{
  "n_layer": 9,
  "rope_fraction": 0.5,
  "init_std_down": 0.0,
  "lr": 0.00202,
  "final_lr_fraction": 0.05,
  "doc_mask": true,
  "steps": 16260,
  "dataset": "wikipedia_en"
}
Each number is 50 + 15 x the weight over its row's rms, rounded and kept within 0 to 99. Layers, rows and columns count from 0. The size before them is the row's rms in percent of the matrix's.

# down: layer 6 MLP down (transposed), 512x128, rms 0.137, rows 314-338, columns 0-63
# up: layer 6 MLP up, 512x128, rms 0.146, rows 315-338, columns 0-63
down314 098:53 24 23 23 36 63 49 41 53 56 49 32 45 22 50 32 65 51 56 36 28 48 38 49 85 87 24 37 39 49 25 46 71 56 53 51 30 56 54 63 40 57 30 43 51 39 46 63 51 47 42 54 52 72 29 83 53 53 28 41 32 51 53 31
up315 105:59 32 24 22 65 76 39 58 39 62 61 35 64 44 47 35 58 48 48 31 32 58 67 75 52 48 64 61 49 54 63 35 52 80 51 72 29 21 44 40 78 50 44 38 54 48 53 34 86 61 51 40 48 23 51 63 46 59 77 45 33 21 66 35
down315 102:55 38 45 51 59 51 57 51 71 88 65 41 83 35 36 47 56 14 38 36 56 47 69 61 62 84 65 76 55 73 17 49 57 34 71 46 36 26 47 75 47 38 41 52 27 56 42 58 63 39 45 44 40 62 33 68 37 23 44 41 39 32 84 43
up316 107:45 19 49 58 66 45 52 54 24 67 40 31 52 44 45 53 52 24 48 62 44 71 43 27 73 47 51 71 57 62 53 29 42 23 55 75 63 47 64 44 65 60 62 38 51 68 24 31 62 47 69 62 61 58 89 40 66 44 67 47 48 63 49 68
down316 106:60 49 60 57 39 72 55 49 49 58 32 49 69 21 44 40 48 68 49 49 67 63 33 34 42 56 37 48 50 44 12 45 43 33 61 47 48 47 44 24 50 69 75 50 46 47 38 45 64 55 32 65 52 54 69 46 32 35 52 25 54 80 63 77
up317 096:35 52 55 58 69 60 38 46 56 47 39 29 19 35 45 33 43 16 57 68 40 54 50 73 55 61 59 65 71 55 62 64 43 41 56 59 45 60 38 47 75 62 57 75 45 44 46 56 51 42 50 43 48 59 50 63 23 35 96 67 60 43 55 51
down317 105:57 66 57 35 31 38 44 56 19 45 59 40 71 64 23 40 64 58 70 87 36 38 59 82 55 44 51 52 60 50 31 34 56 64 12 58 46 45 21 60 73 46 52 45 59 43 60 29 55 85 67 53 28 75 53 68 15 36 48 30 59 36 55 55
up318 110:59 34 54 54 76 47 24 43 60 48 76 58 39 76 62 25 69 42 63 68 50 50 37 77 68 41 46 25 42 39 51 35 71 71 45 66 57 44 61 63 61 53 36 55 70 43 45 49 49 46 62 46 32 48 55 57 62 39 41 69 22 17 55 60
down318 107:65 48 75 39 40 33 51 42 38 16 29 53 50 70 68 42 52 42 60 32 89 48 58 38 35 26 44 39 53 57 65 62 47 57 39 29 47 63 89 49 51 54 40 57 77 45 51 42 63 45 40 21 46 33 36 67 68 37 63 44 60 36 45 51
up319 081:52 59 28 65 42 38 60 72 66 54 48 67 34 33 36 41 30 50 23 22 35 67 30 51 55 42 58 37 39 59 61 44 45 37 50 40 36 75 42 40 59 69 55 43 34 69 57 62 55 52 58 28 32 71 47 61 81 64 52 79 61 23 69 64
down319 089:57 43 46 24 71 67 44 36 19 57 26 35 69 69 81 57 60 35 72 17 52 48 56 78 63 63 47 44 67 60 50 48 64 58 60 33 57 52 26 40 13 44 51 60 53 44 43 43 42 34 58 50 71 46 79 46 39 38 46 40 34 38 30 47
up320 098:62 69 00 53 80 53 25 39 49 68 33 52 27 53 44 57 34 41 58 59 19 50 51 73 33 33 79 55 58 44 64 60 26 43 51 38 65 67 68 40 37 48 69 68 61 47 35 78 73 63 52 47 46 72 49 60 51 63 56 67 70 18 65 70
down320 108:71 44 66 57 55 53 46 34 53 50 20 41 78 52 32 30 57 74 61 46 63 48 31 51 25 38 57 33 54 39 42 69 65 51 45 44 58 46 33 38 23 66 33 57 46 30 48 60 65 63 70 41 65 70 51 63 48 47 45 53 25 77 41 46
up321 092:38 47 48 42 37 81 71 49 59 60 40 51 47 21 37 52 41 35 56 46 22 42 45 92 43 51 52 55 65 36 63 29 35 86 46 54 46 45 61 42 68 52 41 32 52 45 31 33 56 80 51 39 72 30 67 22 38 24 76 59 44 52 65 36
down321 091:69 59 36 33 33 69 42 26 38 66 26 17 32 34 42 31 34 36 44 68 70 36 29 43 32 92 68 62 42 29 35 70 51 60 54 35 30 61 39 62 67 51 60 67 49 52 29 42 42 49 45 47 65 22 46 57 33 09 61 52 60 49 38 41
up322 104:15 36 28 33 63 44 33 67 77 86 39 81 40 39 40 19 70 49 65 25 37 58 56 49 30 47 38 66 40 34 61 67 71 35 38 45 52 44 27 54 29 48 67 48 55 33 12 62 39 53 34 54 54 15 48 57 56 64 40 53 64 44 58 53
down322 102:55 48 66 42 44 40 38 49 31 74 58 27 35 53 61 28 44 36 70 38 63 42 51 19 51 68 26 51 59 39 61 47 51 68 61 42 61 60 25 44 70 60 51 62 72 54 70 37 47 52 53 52 49 19 64 56 47 45 68 59 62 60 50 73
up323 092:15 57 36 46 68 63 59 52 34 90 63 41 51 54 92 67 48 55 35 32 51 61 58 53 46 59 43 24 51 60 62 54 58 67 47 69 54 32 30 61 40 65 52 53 40 81 67 41 38 56 66 21 49 27 51 33 59 69 53 83 37 41 49 48
down323 095:49 57 34 35 34 36 62 51 47 39 29 76 77 54 61 55 39 54 41 69 67 72 58 57 31 61 64 43 93 36 36 89 58 45 53 43 49 22 44 46 70 51 47 51 44 47 33 53 57 37 36 62 42 79 59 39 54 59 46 44 72 61 15 32
up324 084:59 51 24 41 78 54 52 67 70 55 30 68 26 33 60 49 39 39 40 39 56 55 09 51 56 62 32 45 37 70 45 57 66 59 63 41 60 41 45 64 60 70 53 75 73 44 40 18 39 43 65 55 52 38 94 45 58 51 46 86 45 39 56 56
down324 089:53 43 65 43 33 41 39 64 46 59 41 46 30 66 47 46 34 31 15 64 24 47 39 53 63 50 34 34 54 58 29 64 49 47 57 42 70 64 27 44 81 59 74 52 38 90 53 52 57 44 37 70 62 45 40 57 36 38 52 68 64 60 50 51
up325 106:37 48 35 48 68 51 48 56 57 66 61 51 52 54 64 61 45 39 59 58 55 37 51 55 79 74 53 12 14 31 80 51 32 62 58 62 49 29 80 21 56 47 41 49 52 53 55 43 24 50 69 37 48 48 61 62 63 58 38 84 68 45 63 59
down325 107:24 32 57 72 35 44 59 66 69 74 77 63 52 42 63 69 33 41 43 62 56 48 21 65 72 59 48 45 46 43 83 62 53 64 70 53 44 48 17 44 39 37 66 44 34 62 64 60 67 46 45 68 42 62 58 22 53 40 49 56 68 59 36 38
up326 111:35 20 27 57 46 61 18 43 40 54 56 58 36 32 53 66 54 42 55 69 24 43 43 32 36 33 66 43 52 20 65 45 37 65 50 54 43 52 61 39 64 80 46 26 42 47 47 50 63 62 25 41 54 66 40 69 40 62 46 37 22 52 46 61
down326 108:61 63 58 70 71 73 46 49 53 00 61 49 03 38 43 47 36 61 52 49 45 42 26 48 32 42 52 24 78 32 65 63 40 72 43 87 50 50 38 49 62 66 33 49 50 32 40 72 44 52 36 42 56 72 45 41 56 54 65 47 63 42 49 47
up327 074:68 42 58 29 41 59 63 63 54 54 69 21 50 38 65 30 60 31 60 63 86 57 46 63 70 13 49 34 53 78 73 40 48 51 45 58 68 38 53 35 58 61 60 33 41 54 54 83 35 64 50 66 67 47 61 26 58 41 49 37 31 67 65 26
down327 080:34 31 41 41 54 49 68 57 36 27 55 50 66 58 49 46 12 64 69 48 40 52 51 34 71 51 58 37 34 34 48 46 61 40 57 34 56 58 52 59 90 60 69 61 59 57 57 44 58 36 26 54 34 59 27 40 38 56 60 40 48 46 33 42
up328 109:63 43 44 30 47 51 47 52 42 47 46 53 38 81 51 13 69 37 59 53 52 60 65 48 38 71 38 64 54 66 65 16 43 43 65 50 19 57 73 48 63 43 62 33 67 64 70 51 48 33 46 73 57 38 88 43 76 29 45 50 46 36 51 23
down328 108:57 61 34 70 45 64 71 80 58 58 43 10 60 23 54 50 42 50 50 64 15 44 34 43 70 57 73 53 65 25 60 51 32 88 45 30 50 11 45 48 69 47 59 70 49 57 67 22 56 50 27 57 63 47 48 48 49 42 38 43 63 48 54 42
up329 105:25 65 65 62 35 46 45 67 07 47 55 49 35 48 53 32 67 34 86 30 56 30 37 50 54 43 21 63 48 70 76 62 32 71 39 40 66 42 67 61 65 54 49 24 75 66 47 63 38 30 32 37 46 63 38 38 68 35 55 84 47 53 25 40
down329 106:52 30 51 94 56 38 54 47 43 18 43 46 33 64 53 49 44 56 46 55 76 42 36 63 58 30 42 60 57 71 47 67 27 39 43 32 44 37 60 29 37 32 41 31 41 41 51 46 56 55 59 52 69 79 50 48 56 49 68 50 42 33 51 51
up330 119:47 47 68 37 38 71 63 55 62 59 42 31 36 32 49 36 38 34 64 47 50 70 39 48 43 20 62 37 17 56 62 35 48 19 58 56 50 66 78 31 69 39 73 66 61 57 35 66 64 26 51 67 49 50 49 29 58 39 37 40 30 54 55 54
down330 126:43 36 69 61 43 46 48 80 47 50 50 52 42 59 57 36 46 45 46 52 50 35 36 53 46 69 35 32 42 41 52 66 64 54 61 81 41 45 77 25 59 46 28 59 33 64 51 48 81 40 80 31 57 49 54 38 55 58 42 75 47 55 59 35
up331 101:38 60 48 41 46 52 51 41 51 44 29 21 32 09 55 58 63 39 48 46 46 57 46 53 52 45 46 19 71 43 47 47 44 62 50 56 31 77 77 34 61 41 52 51 42 35 32 07 77 77 50 40 64 65 67 50 55 53 68 56 34 32 80 30
down331 100:25 57 57 49 21 56 49 73 59 46 37 30 52 38 59 44 48 61 56 65 78 31 32 34 16 53 62 35 67 60 38 41 38 50 46 56 57 71 74 39 27 28 45 69 69 49 44 42 63 35 39 52 64 25 32 36 39 54 47 48 68 65 27 51
up332 095:49 66 56 60 33 77 39 65 17 56 49 65 14 54 44 54 35 43 64 68 31 42 42 50 74 48 96 31 51 40 57 62 45 42 29 58 45 53 62 49 70 38 28 30 29 62 61 47 33 29 68 32 43 41 47 69 64 62 44 61 24 45 39 40
down332 103:53 46 40 62 42 38 13 55 27 48 61 50 53 71 49 54 56 34 31 43 66 59 51 80 51 11 87 31 51 46 60 49 77 54 34 58 33 67 56 49 46 62 34 39 74 70 33 40 48 67 63 50 78 59 69 56 71 31 33 49 45 47 48 39
up333 108:43 61 41 51 47 84 52 61 55 72 56 41 54 45 57 45 33 21 30 54 55 69 56 52 66 56 74 52 46 54 54 66 73 39 63 69 45 40 41 62 53 56 60 47 32 33 66 38 95 45 47 85 43 34 49 57 48 43 78 49 57 48 41 34
down333 106:36 59 33 62 30 52 53 39 54 70 57 18 51 51 52 70 47 61 66 38 66 51 41 53 50 78 53 62 42 62 06 51 17 32 61 42 49 40 41 55 34 43 43 58 19 22 90 32 62 50 39 54 32 46 31 72 50 38 42 54 27 48 51 52
up334 079:48 46 56 48 54 63 43 68 44 57 45 42 32 43 33 67 38 55 56 58 71 47 48 31 72 54 53 52 42 47 62 28 44 41 92 14 37 66 60 24 47 24 83 25 48 52 56 53 51 10 45 37 46 54 37 38 52 66 38 52 42 60 38 51
down334 088:35 52 64 30 38 71 58 29 58 47 46 32 69 23 50 36 28 43 57 61 44 43 59 59 71 46 46 26 42 63 18 92 53 38 38 49 38 54 42 20 67 46 58 56 45 57 31 62 55 41 73 64 30 57 61 49 26 47 81 67 54 26 37 73
up335 098:42 66 55 42 43 51 58 47 60 49 44 36 42 32 61 50 48 64 75 38 52 58 46 37 40 22 55 69 45 74 74 48 61 59 48 40 69 37 29 32 66 41 48 25 55 67 37 35 53 47 61 50 38 43 59 43 54 38 32 47 53 52 56 54
down335 097:74 50 67 93 43 18 45 46 54 23 40 65 65 61 45 41 67 45 64 49 47 37 42 62 38 33 43 45 17 46 65 63 25 49 45 38 42 60 56 48 35 71 42 41 25 60 47 57 54 55 61 47 58 54 67 54 45 61 44 15 63 51 68 92
up336 099:00 56 25 23 43 45 55 41 40 51 29 30 34 37 43 56 72 64 33 30 31 71 59 56 58 47 46 54 43 58 50 46 34 45 52 19 41 70 46 24 63 75 60 62 47 75 55 41 60 47 69 34 71 70 63 61 82 25 55 57 48 52 65 52
down336 095:49 84 70 36 59 44 54 63 45 64 42 43 64 43 39 59 28 68 49 34 32 69 81 59 35 67 63 43 59 53 00 44 69 36 40 44 45 41 58 36 50 59 64 50 61 42 49 48 30 54 31 57 49 61 70 44 34 39 48 56 24 67 61 59
up337 109:56 36 49 48 27 70 53 70 58 68 46 58 48 56 66 30 44 59 54 48 58 50 54 56 60 39 69 37 18 54 52 36 62 62 60 53 20 41 23 47 58 77 47 75 76 49 55 69 57 67 70 70 71 31 97 59 51 45 27 30 47 25 71 74
down337 099:52 24 52 55 49 53 42 52 66 19 27 47 87 32 39 60 44 59 44 37 62 40 47 43 37 45 53 40 30 56 41 46 37 57 53 54 34 28 49 39 38 42 32 65 68 43 43 81 19 65 41 59 55 57 29 43 45 52 36 49 74 53 37 50
up338 104:23 65 46 20 48 46 57 42 66 41 60 63 58 52 82 76 66 46 59 52 47 23 35 80 58 51 51 53 47 41 94 49 49 79 64 36 36 64 57 49 28 49 51 70 56 40 38 50 68 31 46 63 73 76 56 44 74 31 48 50 70 37 47 62
down338 105:48 37 27 32 72 49 58 49 28 63 31 52 49 42 21 34 58 60 19 69 57 60 68 47 99 61 53 47 53 22 76 68 44 59 45 57 57 22 53 63 53 61 89 58 56 57 53 57 37 42 45 40 70 47 58 46 44 55 65 62 51 63 52 36